Weights of a small GPT-style language model, trained from scratch on English Wikipedia: 15 layers, paired heads.
Each number is 500 + 40 x the weight over its row's rms, rounded and kept within 0 to 999. Layers, rows and columns count from 0. Numbers have three digits each. The size before them is the row's rms in percent of the matrix's.

# up: layer 9 MLP up, 1280x256, rms 0.151, rows 798-850, columns 128-255
# down: layer 9 MLP down (transposed), 1280x256, rms 0.118, rows 798-849, columns 128-255
up798 098:546478516463549489446474518471484504536597508390461486474513471460520543503579473477559492597434491474488486415480497452452497502461541483473546475530578487506571496549498509523500449506499448520499490476404489514531464473530642562522506522476475473533446529503447478587438534503409489459523434499508501538497562515470456497516480516529477470539505496501482532436600490514532608453566
down798 099:466521533538496480546457515471556540562480514464554492518523456441486494535477454412483521518440496468577471511406554567486543505540464528490521458539510538469528539511526498395485496440474467484516490542468460545549420548560472529505500491539470571492530468540450499457447468464504546583454524547479476552470503538541518472517438466495517455504525522469555507492510433537555528456479
up799 088:536483516426438446496482499504478534554577512497559499592495486479471522573537517533445515539510522545494520516551464448616499526544477451584488480557495520504540501534424490619527505373529497537459504494521520559463526508525517473584471451492557523509495536541483483549487513506577536496511482568539481499455523478544454475458463496537560469520512463515539537573461492533522466497464
down799 095:510416515515568533539515491482453501487441514454486537470468545523509589559555518477503464463545475431437497534487464510453590518495451507463536480508462527457479407477507486462614429431480463453493500525532483545517480509545438508528562449508560504521431458505566424485472493516554519527517395449503452490445443523524475515488574447522549543598531453594505519565535461405507575456490
up800 097:552500415511537477430544571455493447438551545527499516556528520468488565486515510432536537584414526514486525471391483477506522506425482527531475511510545424536555537499545563469516467538499495475451496488480486530450472463500568517530445507452510437536549507575515513482492487508497508501495543441544466474528465506526548519504491557473558469490545490567547496528462537519546494503489
down800 102:450517499514575509563485468435513519522515444484480539546471449448468534415504506476482495487494512481541508487554468552519480439526511512453515628492480436432533471465560520431503514547457506431466551573479524536485497535479492459464490473424473459463493465457551549473469503475527474539613433562521470477532466509553539534538472494539504448521507480534558485538479483534469501573471
up801 102:443563492493543550493522554527478490496502472533470495430533580494490492490486497473485562433530483472529516554540532480529499542466570542558526529565519554526552511415545469545544447343614524481536470524479499580467447525450492452553498458554465485531531489503560499498377573438556511474494505493533452475469501568462512638517544460475489540494478513497479499476541555433461564563514
down801 109:477535472441423490431527556541548347525455519530574505450573482479435515469518494447455504471485495503489487507535498476506425512463493499544535550562491473522501495489560551532491480500536506587476539539494521515471463488442492525540496535504516509509455440550562490482459483552501528471474436495469519427524452547442441511552494484492421451492508605468490514559470487512566553466476
up802 087:500479497499453511489535604492456551507448457532466494515489493521483579555490531504476556495523526488579387527474529511503550471574504474536489384546511479520473484478449513533455533493508496380479464500532496459487483513519489485532474504483479462449500404508497527581511502467487514540446477478462499475524614496543540515432494431372521516539485453513525495527457527479419462499536
down802 095:548513506534547444477540542420495468548497469495481516443488500504594559510429511493491481534482475515498532510478522525503634509547481514521474478495428498477506445545390451509472482522495515476570502485538599416516460514522492430564498428521546470489553479521416525513517493540496484502528453451514445451496397510523504567509547492588528485494585538528493502509486552438508482501517
up803 115:443422519541504524452604486502464511530506562520467500474509521525442479440492510511557493426414522522507482524518525511474408506461567503499565446494509488523500494540497489464546486501531514548531480419530540491473517480522542441452588493607407516488433444454473438442486494500505461539486489447475456489448484493503510478456449496438482544491534527533509486531555547493508535523539
down803 102:456446480497470532453510586545457534458514526418446435502488509545497596543513503523491463464558455478528446579530468534565452462600463565479547419540531477536540536559484506501495535488529528474524431499477551492531513511445511547539545487559492434458489469485507457521509500469424492445521533462535473549484538505537444539478478475566553503464450530571446494560484543527517440498508
up804 106:523511473445509495484509622581524513442508472587606512525451493527478516458546464510472543490462447512524413495536445486478467537497523504518590494530511506485467426533492465558521458513483464449529498483503439506535500520500481555492511547491582541509553471511440463499511526511457541443498454492469471576457549553535463540571496469489463528491502481523521561454503479480566525552505
down804 104:468534496447560580500436502526450493512494564524518504485577500459484474465535453499587431483476499453533454527553484498443489532537485477469525505543445488441436425526482453560607549561465478471528548559491470451528423578488533491559469546470420523543524486480432471458478517508553505499479493510459543499479492465498504474487587487555526549468472467476472454471510527507523477441456
up805 108:481523537477503464509470590452544445512468546533497451490468510510422501461516445519453489558512446513484476537512548504525439493578531553511546483435495549502527450492511517477527491563479515542502470473479543489487500511504504466569494507516461536479528465528443545480502478545510412499530465504448498521483449500482532445513459371418433453503534597468459497468431498456502503506473
down805 104:533481518450524471439521527553495498522496476470490564450564492480445467488479439505548516426540453469558537398455479587466480517437506454514483570533529604486533456496503496466511477534583490454513515479515481540457448459462502490532481505516604476457542561424531557487482450555430475551451520448473464494462478492528492485547539525478465517520547466476471557390406525486546489555475
up806 095:518510563497500521527484452373524533532523512473475518591451543449449508481561470492481536548496484532487524585490564503488523487510552421485427545486472549552541507557472479550476492530551525475462481481522455515496448495420544485481493474516506474474502509493519506522400530488457617446557539511529488495397508476485478500476499489488545474473544476437502450558531563504477537487495
down806 087:524498501500518503450448508448506507475507572515543558438530457500540450496542550465532494508558589514576522521484542523480679549442539502432425474535511458494461454532468465523472508601506554501500521458453469456484442520501547586587500532523507493486500506512531511464524491471481486491484504495550502549489467531536579562525497521617519496511501481526448417497530530520505478490491
up807 107:471456560506519488479478457483470546532517506561444477542493488433398560475510544489437494573516543552456476549534447486480465526434508408619473484512471487562471339480513462511455535515454475485499521489441531458581534522402538449468434496511513552477489508429441485492420517535513560550495549494540419521525471511475461484524475430483506522574535485529526461570512506499546471534453
down807 104:488524486448420470450482518470467513512432474504442535556474575496487548528482578477527504463577515474454464378440462492486505562409491492531460537489469514521526452458518519442542441512580536507487511549413633498495500535513536532472496509559538482559600471465577517507463478529458479433506513457434443468475511496463497481549493510490498567478488501534594548435494503484451478533515
up808 090:449489461452524408486521482573504450511450510489477546448519435464513441525453538494506499495500479478473522490505442485530443479476512532447446461522518535501532514519497508480452483510485422472498465519521447550545483520435528582463505532506509532542521474473542458466467470501573541580507508436552566501526480502517532448539495471465555455538528455560533498488531511492470477544431
down808 092:527498465510525543523493418463530415471477511508476532494538506469442542502461533519435422498433583497501511457477465477509570458566530481533494525486409478488481528573517473489534491517413546591503472537590532447505402514502512484524580485546474457514469504470510485531506417486528482499508503425501479447528474525549453537530583484518439443458534507415489589527509506419559561480541
up809 094:469509447514449401530449495518484423436515510440495457443456602503537512492543527563518505460472414584496551488407465558484389500593553433501596518493457525512499565527512519501482528482448478452466512512511523477531519476552489532526507467596471441458454440540523472462432514479417461533529441455535494597535506465575495442456519512534488502471525481483535491530473473488488601526475
down809 098:513515400531437444536508490457438491537528443506534427564465501485484512593518485524497538532552437548529536492485515520487358500435556533484544521514450529488539503478502537521465537483564496531494500513522524561453569510522537560478542522468427464475479536501471514533449476567490456528470479548525529451542475496503534502381464517448518527557546486450544491477515496527582510518549
up810 110:520479464515516512536451553453517447495485520488475503466464526508481513526458500470530495508413489471529494524490516453499398463536437497538517559489503522554481487506496436497548445576454461518551536510425472617533509522509477450551523471395525444476488506461628538526563469540497514432505501460483455547448522502521469515507507523508531462559515518517476520457502558527518447533510
down810 106:503516546397442475518577467489488528441565477504407536421494474434454537488494473584429478476497514452448483434514415469530430554508503451519575511478492523529546461491487571470482477583461491512459484509583489491443464500507499511474489447466496526530443599499432506551478484550496544410567469513554530552513556470483532520485425467445472550536463522527534502550443531540493524493417
up811 082:492497561555437441526450425447531467528543508495481503460488477463515479492493470427503436528461523492470433537466523500521555466529488465473578508476520513459531524513513532426520554439537548535570470502524502457537503625525489441463425474544497519532455438475515501502453551534492517520517477562431548526475468608500455499471498480478426481473582551525478497635488490488454556481502
down811 087:493502501526412538472509500514511504487434462517476424560570536476474450486458496519444508522550473480532447567504501506552737390545496540504417463540481531519457412461465487533474450483462523481473517503491492528511524477458534472505567541427477550549537530524488524512489564487527467526519474515463506474468493484456502510518458498480519471558455479463487503500536528501524429480511
up812 094:552540512525477514460518467505445536501481499588489476512460498481476520450525465509519413579387448503413493531460418548491515525523520481516465552467486505538465567507509526510478535461468430502486501533555544533513468434430497553504450550418571495495496544449491572488406537521529516538483490461530521506523521496475545518542473494490512511491546545534461456524465487407549533479523
down812 092:512518526551528569540527513442494488512450510508555513543442509466502458487532539473474517527473512532487500529509576470571560504488421480519492444452465537553548511442520531477439405476539558493389472510538446514523486505483504467508503525503418495383512472513519492452519563469527479529499486492470550557484470423440494434492500451592496500502431476546553486495513571468476520459498
up813 106:485505469478555456496525488514541449524363473478511542494425537466468508437575478456486525544577531474519509460521521490491494532507531472482498543469477467526489483505527503518492500439563490491543479503531503473454481500547510460445505486543481506417551419508486505498527562510541597511512497496481504450520558439545518492485536519517477534589519372518521514526595414561474566500506
down813 102:555520489510498617476539556444441474458503472440446485449521497549425463546496557443443512512479523525499491462531580488500521485479485493578461458516464476462520489499551537481480492514587499498532463479496542435501491398537547489502581474523470493515516491550453449494489442479443515421515526467457467504448529569525463438487507457486585535581520450506523527453463518523519474495517
up814 101:518499495449466520442543479451505491539496526426496485554522477472498578465474528528477527416503523494482470568529514509495472504486515495495517403509467519503550483507542485565518451502505549499519506493454539485461511578444530488523515517534457513520481583454537532501535463413491524474456460538467493479541562442448449509534429436507522466491461493493500486485544527511545506566485
down814 100:473553542458514492478487448464440471507546403528549487496499477473495510500519501449523487531435486509461527431437442485470461499484454468504497487483496547496463465465475464527473553556483454522458526488519480469547561503619419447405493462505520452485525482535481420508471440539538428504498538509539513474594453519397508509545576489494446486479597538547479424485522498485455497507554
up815 080:517605482504531479459503509445524510529541499495528501495538543569532510500409497506509487455511533509491389503441486499486453505418505459551494499543483465510489489476503526435511559520574545439552470493487490565501512476493580486491488473545532452523503466499558540581592445566510492557540497553533424537479493476499521525512483489465527518547592575512543508488516477482542519410520
down815 091:512482446444436479534513564518468553511496519499475557447524481474478407500512478506439505468474520560497494551524477494530490463470414493502497547522519443454507513481503494526524504601452519526506471525522504467501511487461508486485516504462530549513507507431426486490483528499508444484524486500496547497521514488560463483523418485569583515466477512427531449485476537459554480491479
up816 105:511533492530473432452523492501482519529534525500491436593470468472538505508476528546412494522501502439452519516544525532486499530518567511546596522492422464486492561480500490537487510478447493497558541524509436457517569462446511579562525500440502496523515483536580494526473512517464509520496434461491452500530492492514491462471484555388511565541525545501516475463558454451458487473521
down816 109:526478490593492536458505455467531509483544463497471503459541514496550438475506486575452478473519513490522465468510518463449487523483494464612510507502419525486500542463465444529551545539469524556609552488483517533537498479435545557513478511486493564478512466455505472488507530521416437475507495473510540478565519489470444422415467553480408577433489475554429478559504521490502519447562
up817 088:509576482549519451496475492578475532478459515506547505450490534445384471426505425557481544500479481508460505515494449468479562446536529471541518495525559456483489476479504488523443460521504534466462476503576398537502509499498454485563526421458498521505582523433444519482535445511541447506624444497470489539540536549450488462517491575511518499480538476493490516514486562462533503487572
down817 094:480575444543429499470514520477457498477437534419537482532479519553435497450527506500522479500487506472580503469498501473487653495444549479532569623500529417455460451518509495448483523514596525461433532519493439517534529579477544509480523430548476509472497510430525481483442507514538500548450466534509525482490507551499547470449554520524454509426419495498554528532517509482468515462463
up818 100:526474473568470504515429521492562539546472502510457534582504476476537516491513416559479519549470509488498462522524552457540551486462498476482508470538514537468581501435482492460474554506473513564494459546464475491547461486540469480492439513451442515481501496531485487530494467499504476456489433447524488542503558486537520478496536462510475498514483508442530448527452510548501576490452
down818 099:506486470469556516440500546472446484425461490523460595443499428479535533572532505525510510498485521480496483591527591577456523499525435526567514522544483526472462549501528462547420444472462509529527493470519514529544428544602490498557552420544526542526445497525492512500564471443539496466505493479489492512537576500531515545526464495508457536489534490492465532528504504474498436564465
up819 095:544538478502500484466446525469565521509482481471490428480503418516473443500488592518492491550501468532494436512469504468570437492542484538529495440570466489543448507542473512493522471541501451546474493574485418400491496527551484588478503508459577482513426526528472534534503498504553488480510559550523442440513500521493467522436463524524549556544544464511527523606484462596440592484509
down819 103:449506507451524478504502482489523570536464586430454488535492490539491510495530504546477467482437500529419485544514463542486700484514445561460524427471451537523459516437513465500503497465553537558454477515472484554514511562487525545513543445492503512439542503524537585471516413609522409464571531522448534477499470499469443506468534523540491538535494533426499560567530455562500507521476
up820 095:470502442534530530499488502439534534518543504459488448468488596546453519522465482496484501589467487516509496552519463551469553470495499505491507529466535478500501473521531553524499547467418494596506557585495506503539556524494526452535508486497498491535462557538483555494486490502545557541517492477450471488530450467497451535532469474470486440527521476479481539562452513492491499406501
down820 091:486487455523472514490580460518522551475490472506582483495461559515448533454551448505465529521506580480468501485541485488500664525542536568515540510448462456416482551503420559453542554543439547565570521515574522478429498459583542509488498483486424472557463532530498536489520537438525520447503524488534512520493523478514540503488524536459544477482643499565528497445456500535520498480512
up821 114:540489485527545479509477427471470493577492551488516453496554507539445553463494434472471514457464402528533502544479503557484519446476496457471457501516472480480495486450538531370553471451529477430574489510423429536480489556430467529402553569480513440501558497483500499507509596536552583468528446535544465530453479547469501533461485542512446557484500457522512486475489471482496472491465
down821 120:508443522523460518520506475529522464525504545465500521508548482471543498498544480546522493480531407564470454540551457530467483443481498504558475468581476484495505473391533529416504446512519506543589499483427476482498518469518428522513532502532500502521548457509494519469511578500488475492536492569545536478460465501451482530483467476516470408497496479555499499454529471522498504450535
up822 114:558480474491564514524545478445457443457564474485523520520520469491535522415493469480492533520499446511489517561475436585546504493519515543459478520451484526518573449496476653489384502516549537465543612446509513556512518510523495453455512520476522517479510515530457478521498479499518469483545508474517478448502490477588547464457577546472518520494520444459545534504522471517492494507488
down822 110:586423524574512516534457517495495529568499566531485522477481463452473484467457499521518535495560493492512422538467462473481390556515504545476485564433495552481511485476533566515473424510599559471469482421481492559486532476549511509484443506554528492459518442510460569512492477435500538468471505515538530431447562492510444454488546480519466541466438556505569538499530492502464551531524
up823 105:464501505497560491525545481537557531495473495520496379468497456476497488485488473512507525480413505554482432475495491501534533477433507473501476540569540475480497556515467499540491429523498560469516577513506479544484487469484579523519489480492505515514555464563569565519496418485476493526492513531542568423509465493458609534492470509547433491538420443529521505514529461578561509491532
down823 095:457436540486482443507485522527492423476458464511559441467493552511527466494505553444493427466447439470497494558389522484454613467426565479435492443514550464455479506452471417485545503518567488503496515487498488519468494499453555459493507523581490452510563495537508511498470411442520448550492505499500504540515470532500567586470478535519553488522466512548498543496439475468513481547504
up824 104:459570507490520556564483419532485528500508524492471537532512510490374531510504599511444526512503478488512403543481461524463432479516530532461468562494500438495482449542516442472482546443551429542518530509476495521491510470513487461497477524441478467477540589500495526511470528543531464490543468490548481439541509459441548527567528392522469536527492479532543523449507554472438508520377
down824 103:462462500399438558570467575510477503507446490498486507548495495484548536495455436514490554415495484532474517526512535480472489519437463465490486556533490495593476533444516485496480529548544545455477462547472476482515496476470487411565541563478486493507493510489420448544531562444503482484526560500507429479529508573533534585492489457452530474580452501437579504531476582415516442485466
up825 091:561536513463534408480525545504488508517548572517493464554516469520595514480446478479473470505534500461565505482534467464492497534483512501507529482466468468569520541577492521450591469530464465463470533487568540439549529520559450441497460488512538559517489443540518522512402426465567482473547499501537473520456457480517477462496551499485519517488501541575499468503555506499459533498528
down825 090:514497488543510441439490503464444536488501513453458434450505482569509504483444506515529526454533485597566453489505514462516443577498511578518546537526524511443539481529552473531490506505483498489492507565522507413523541474461494509479533516517432464448520443546492486514582509506434403477448501533510567510508463567472538477492527523524508485411511487389418590479500528514479511481538
up826 106:476483491417542521468427527522478464529509480522526451515442549491547524530504450496446477438493540475459505453536530438543399443515489490489519504488429443431478525439573492545531534536477452486519507482479516462518500497492491509440435465487473472516511496512411459464520441500481511433431513530458529490493496479528489530539587444518516480513541472469529505454546520553527484472540
down826 108:496407591470498540521425450507452480492473545558528498431497467482512463532498507508531455517539524478477529513497514558535508546436505488500534462617470548489473541446490395524547503542469581536556488522562542482572456538512499513440508497530505468434530552622523527519481526503491531505421534440503470593445507438581479445486516493478493502523491493523450396444544407474542498486582
up827 102:485505456537448436525523574470467479497507481546467507618525468431431498555515531436511470423517501565475516518513505554445539548491518527411521478574526506464443547482565577481497488468544526473537482515473536469494484516485520540504504503401476466486493490485506542494483502466586513522542431396414511543482471519480483519560480539533403490518489514524520465475456442445540526425512
down827 106:527470561627435489477505500569494514480482533500507467529487487475542520525513460418516507438461495451487470503515416473494481493471485538555505524505469483543420523498561423519507556522437494503537481459494551470452516409540446493476489500436497506513474571516395546506429487440465602505546478522430556534542512576431408506580537573464550522521480496590559532507526468515532431561481
up828 117:458480472439476521552380473506466491475507516566519490463488481503493506524532495509426472518551504448494519481484510469501526479457501514516523326585478519480477468553583509436481468512444498485494520549511532502456530446517438589503496517511479501523384517524487493472444500520548456464603550506488486509513469513574477471490551556515465495577516390450398541526531520496564472491499
down828 113:509476471592505555570480455507528534473425554594482534474503471487526504451435534474441509462546500454503520566443529538563580499556518533491525441503538491486500470539522469489422470528489439476528489552529569547503496433537509510557529508499605544534428520514441463445476504488528510478528478441437492477523416500524432494491446513538420544460528475477542480497489493465481476479502
up829 107:495506543570580526552440530516525512483527489453463550495511496533474586548524537501454586576507508461504429548469508506541525449520582512511471471447512513469485416491643486396460457528466521432459541494445575581474484462489558503523533453475509526457470527445471490459521589497566476458495535524504524539560562525523506429489547530526505508496456440436502538523561488505473498524478
down829 101:490582531570531505496540473480511492496505531449472472481495523585445532477549531446560568471495520480492462513416498502577534454522520495491482508438498525469512482499506491483484487503522521444456532496431521486459495482509495490534526489549510557532424546551415474454536572496571493484484510464483507461495552530561446514494526519559479568512557505504506479572478452510428556593551
up830 078:424497466431444485456480500541492501542556523519519442485500485479476513571434487480468560483533467513532538497451501485457512487477465508534507453597462566524486442494612457544482483454492506528483496477546529460488505512489462511520476506507551468457509569462504397507526528455509495461469521556439477506508564545510441470399527489443465554518439461466549400532495428482524507486510
down830 084:480465488479531502426508494500511557512555436452448487471437449549514495526476487412478507524412489526476485439532514514477746488518547475507515448462526520479531506470537430444463520536525513445534493516464489460514455494569457425468472528496421501536462527541468509510520546452439403517467485485562480583481539518516538441503502532533547522472541478452459487463532515464515519492519
up831 104:514580558505546503504458512460507527471553540480477533512485451423552577502477402517509495469586458495467533453513452518479412519506508530448540515512487488529537508580514491432548509470475529448497497502451438628517502480501557496537543518543488479451539455473495546527459455548560493518506576469500468403524532497554560513507470426494554443551452466484491523431539523522437421528574
down831 106:465533526518517435449511586470511487549475541534572538502484543480407500456531452486419517487507507505473525448464534498431496459508479502457403508431491444572557475511552485479504473470450485518539476525497477476534545458466517525471456497453454501412450539520554503392481508490547467513458490507502554513552459533478488481473455505490506459521531484498456546537554518573445462518515
up832 077:507478497483490539534569507492483558471494479548491533525476468510406517483452481450478528541481492631385512452456508529461554463569495440461489509515547509571572520484562506520506476529528472488410462445527462499487462541463502485470524525567539526506487502498480533448496590423528479555530474510481509502455574445526542543497474506497478489491560476506443579513538440535582475486470
down832 085:471430485546464500483490501458402494539474509486455441477470464486470510541553542499501579464548466477584483511413522505454594460426496548470436507548527494513526548504475545540511534502517445429496490532456474530539544585536511578462436544520468537512477508557476512555465547538479485460505539509428603526512487505487515483455551528501456445494383470402503493450546527464574508444534
up833 100:483471501478466555541500530508537528458536505545501500468506505417473517491509493503517581516482473496504493480542441483525492490430536530504498450492527534467471507471485499506567532500477579556502515471481471461512525476403469497572548450566494490442466543526467526410433466481558482451472439595470492462492507431517499457499481459471489571443482434493505541471493541467529566435588
down833 097:528460477516521476497490525562461465520445543509528535512530515492443522473536475510521525513518467484489505464471454535532352486430482506467448571411514463475432484440514469565451429460525539478468490422518483619593541470478497440486557473455462516476487483519583509506411482465432506588453498536537523505458453468465543482551495486477519498533536518449471516469510507433492483537528
up834 082:537486504484447524507570530484579501476476595520500467514485493492483505467591502531475593428521474426437521546469486489427526546534454593469444411500495481516471474463485495496505502552471527507521523467433416546449495497539492542451532536500500511526443431464514520542486474520511516482585520399502545464492498485511484554439468490421567506507453553427401557524532541498507509522508
down834 094:490508482473566472517533565457488492530517480440540464436477485440551545565496499434481519567491498599549535442477464483518570502494497475441472484506498567470439486530478550547540455487493506563531478523499530501535528506573540481382395514451568447497534519530571516510530505487586623489574529579500486452501536472512477450464537522511525438488512536509517548489474487485535513460495
up835 105:538506495469563425479539479476530475519395486518581567528526529502490493491579450488542502509492519465451504543427505409489505477460505524408447438538550478491452522411552437528509518488540495474413497520517535508553411533532473473479490497477475497472540514500519451441517466470549502475433502512414526531409470537547449546492526488557433481499419498418499522548522481531516522486487
down835 110:487437480547498508515504449614657490513489478488535506605465513474525480524532485447493534456534479404504550443496503564482485470510475539498463509444460436442494503477546406524527477476471487481545511503502480505563496517493516475470530482571461486478476494517460556551616435485529477520482477567503494525461549503403461499447465460499453517516480578517521462557462463550453535519482
up836 095:487500508533500536485516537481513484432471518586488540501518501544544508486548511540463605459506583505567516497546508475521522463494523508488448494487485498502562527493488531482461435505506504530478464457533529459478485483479492414493468422492440465562560450477593533476509452486441505492503517530468437515457495565522545490527395460498522517526499496509427518483447410529570513517505
down836 096:507562503478509453446489463498551496474576542481538546493500474483467506523512521463488468460538450494525515520492512515493588479506467539517519533448521498457486473485431458530490474482563542520534427524578420458497596521470511477465464548430502476450522413565472484531504460529454514452461586486492485533514540548488463479550391482537518573514553460478495492448456521555482518527471
up837 082:504483585481517551497532537535527547510491587561587493470496520457507616510548445429518489484482495454539522564569502548476411514521561480504519514454543510521497553484459430424507504494547499532450464576575545574567489529482483483535458494497477525471553532554519514550537585519455572461513506467457451467568545512493530455548464503468489478466481521506510483490454475485519470453517
down837 089:473473456526541482476550521494455406505522511508540505494482534501501491566466467498501470545489475498519483542481483475506485498416544530492561472477550444521564529518482521467495549496451545462517550505548517473439524504507481530459503524454510559510488469462574493536460526395541501530564513510488426485530538489458509497449491514537457524529492508429517479498542470513498518471499
up838 107:508439447510468422489482476499526459492497463466535510477538458518441496537508476578513494497512522533476488503485464486519519512535503504489461528466489450444449509583563456554548526432523495457468510554541552541470522528527499509462516550563505547496540486516551493493537500447578489450578494562475530509501546512479499515474474471441477577439503455418451535510516439539522496563465
down838 108:471444506433477444467445478522477479523435442461498487447553476531486514503519474453585445516415523499463493504473514482510466515567458516474491537546454517492484484534520500529508470530407486436504470469602470442541473444473499530536455502516499476548546481496577473438506503485498514498520506458487503493536498448477514483547508538507462518488465524458428586489505529514537473514419
up839 104:538474489490512519399481537480584392532437497498528498484518526513535434490485537587553492466495531472442500482498516483500493483490456488499570526525446401510460525524581467536455428511528416477508532491581476461480443490520492505529487432488496492514497537488588475469504544486560511478510507491587537509519488451477535483484476502442450514562473475460498487536518505512529480388509
down839 107:433426598505529511479584480504525471497485472416538456488530531484429516513479473496503402509457545503528579477456534465468491478538532563491508449569466539463457481564503576455568495570468549469506513444556473414522477525478498492495421501475499504491510494409521543548468521574468501467525581501480500474465508511530501544512497424493466576471468493491519502434453493488528459533439
up840 103:512513541570476499480558522436469404486488463548473517518397506493518486495557497513511528495435421468507551451445552525555501473499497609492468494471456487510566516498459525474559483504496516565476541498487478430561497453494493580506425460455453460492466541496530458454445543499460475617514518506492505434544453544476525477469475470503463412530469527429554482412519490586475503459484
down840 103:552513498523412534456580491473521471517470532478422495504496487510563495514510536467524474400465507436483519473473534474599417537469508563445511475545546510549523508520431490471466501485463477491456558504430495469485475402533534531498421450473530602461511525472495379555505493448488465449503492517514448527498515453500491480512531438552477543548445535490510457581505499615440459496574
up841 100:585486452512521529529516515476516499503574508475552469535513502553438561618510420482455415458435461540424436575489491508480559444519497508471491492510544524486522488561557515496517553512533569537511564572553578501561542478566470496450527562580508501468458540502458517483506541474459450501528616507528467494471504501496443542495555496514481498486422534499516495498539505489497423536499
down841 092:459468474517441588539506482547540501509522531455553544525477518506520531425442518558453515488526461486453555538406525493442551425513530495477500503526466514518525465500550520549461477539476558542537441514453517539480476506453451480491509506513478579563526513572502503491553539431475453485534582517481494514415459468487484469450584570548498462554516508447519526493402518513443493532500
up842 107:457563431518467478544481521506515494488475467427500437543539603575549506481488483529416521477467476474495501452460534533491482519522571515428556545484555500510480526451631518546425396455455496540557516522479494497471548505488458536570468491567479517441539480514464504505503511472480558538481536449496519516487593506467476561494436520462564583543503474487456480515506460522485450477528
down842 103:473501476526528565519476491480456458494512486511518522531625501452499463473499481459503432476536512478539478590499488416456537540500471432542459583492443467536450527581457505545533372508435452457542417509438552551515462472565486566534529528494497452460486489518451469545434468518522508501526517488507476534513462452498494508582530527487509517431506474605503469488505510474482500523489
up843 087:516545526547504577472453549455493425509508611533568541531554519567495525472522608513541479516526466571482438497503561336457490480472504513535564469508499497487484547505458476523548537489533513497526479562551549495485496541390535477503504538475517502517572504439522547555545446502478538503495542587444626503473488486495466475498504483454461514509489482414520488505538494516405489520509
down843 094:495505544584518446499472510517536534493478441538518526515514470538500502471505506542524506480575440536454490551470463526476441573518517469505481507515522530542508534483442494503493489495508507391566460508535517456535433538527575508455510482566437472488527405476519534524564575506510558496505443498453548494504527498498502538502469471495474449505460464500417540564477549493499403472493
up844 097:518479440523521501512503441497502504485543512526530451550464544554452495632460492503507543446475448467498515571551515504523566507518516501487501565496584547560445427485583465543508423538478556481486514530486439497489524495525506441438549482525448494502490513460457526453503554449544467566486581456560445480481497478592467534512462399500536505546546502483485425533403517551465502539488
down844 084:510451483457498477482537508524517495506557524547464501489568436500492520468472517477442579529581533512565543461493485519498626523490530505452535493489520483436505433483508486501480533551525567517488489579499475504516511479493521552487490497467498501537487465519495509509521530433460491484536501487459556551441469494514480575484509538691552527466512515509538544443471503515452519579460
up845 090:568506591500554501507458442477531480541540488433545512512506482442515514548499487473576420491454536526418493491469449501527498526542445568437546507507568537557457581487514526502509495531468502543498485480516488542469491472505512417519423520439543536585496435430471445521514475584491452477608496460487495473506529456448535535498546519500435594445515509506490532480480455528515559583503
down845 094:591519524510481485460490543465426535439460452494438447514456484495462529507483562535543532527504466453525448548594444507501470430544561559548463482519528468437495534490488495474493520478504469461514529543528553471499536478452524406437515571485486503466507503576541551605530466494406451512537466528464530484424528462455523484548478449445527522466502464454535547504506457528546475489573
up846 093:513489519533588484494584454535482453431476499541458494465532505503490498512518494515503461577511537475480503525473492503474524415476471480487458514495530405464541401449503479524486498476515492585508507524471488531553534428504536483485512459488496548446532560487541530450482486535529500562601439433533514554513527536530538486459456472563518556489535488476484526467514564572520537470468
down846 103:509469507487580566607456512495505482502480480514468496511485529523518543528504454436490524438495490454521529529502601523530515435492456530499547512523543534501521572444431441518503492479605494496539523520576516422506486495501460521480545511523533513495457523479502490450494513518529580455463449600438522537664552452449471488489493496569487460530506484514502472457520537461497525480555
up847 106:455570460482467545506475628519421503509503530535545484528485465550502429515515513539358509480475500505541518551535457519501495438400446507516575459450526503472609478473474480495466467541468573540449510456476490482579445534498442533490562499520464467541541518521525533590568488529462515551492491541477533494523485581476522513523541503522520512579484528487487507471495563581546448500501
down847 102:506594477488447484506468488466509449470510493489449408507462509518496496496514525478480502519501527415523487483496509435485519539487523526500529448472541465408486569478417491525453500492493516537525509499535517454476523514556495470538502530510492462463498429510494449541568481460568396494538494499475489560545496533493567523558501539515470479589576448537564542449468508543515452504542
up848 077:571523530492453521449598445480481470568495475504541492533472489554453441505410436499483476438537418549431534504460543441445503457464555480482505532417510472456508513462573451471529452517460514440489497455505498517548470540508497441430496494498520512516415555457510496559505445505525479483460462473462525589452464486510568541469478539494492513450550484515460599530515400478468488494534
down848 083:483498547505493441414529514457435537490462448526500504549534579446487542474500523497503544526504526470552531475483499479543742488493563496544540515520534576483509491501537482528502516572551529517453439572503555490466439507541443562486462475518564469517566498503481528526491532521522463477523513483495525480542445521521474427462596597409442506517475495469489534558489484531507503515466
up849 102:478483525540525492493582451531489518412501477512392433539502498499525504479491409514426466575493528537492546450577541423512544443508437500531467502519515542522530451471520498504598525393472432491446526495536527485512567504440528475572520565521529528501470517524499465484481473452583520460547529499509578527448524508501442460461462503525520501406527488578468450475506447508548419481479
down849 101:534515496502568507481490421529500477449506469495496458492505481478536463427522506563410491492446509464478498457579481541474537549521592519504489561526502527505489564571488487534534519471508473481545519627483510486473507506531530515594520504518547548522478514506419453436495533551536560517546557417514514458403493515486481474499490517545527490509538580574410538365500506535545491491526
up850 116:546509540572483519537474469484473481570444524505493409523472537557480571532480434486456509474451528535492505573461493450529520520508534543575579472507442534447525459506525504530458527488417543522473427516491528575509470485481519556475471487456511501474537544554460591447429489511494547470513532528480460452497427493539557529541504483493558485545430502483476527482500451556500497541547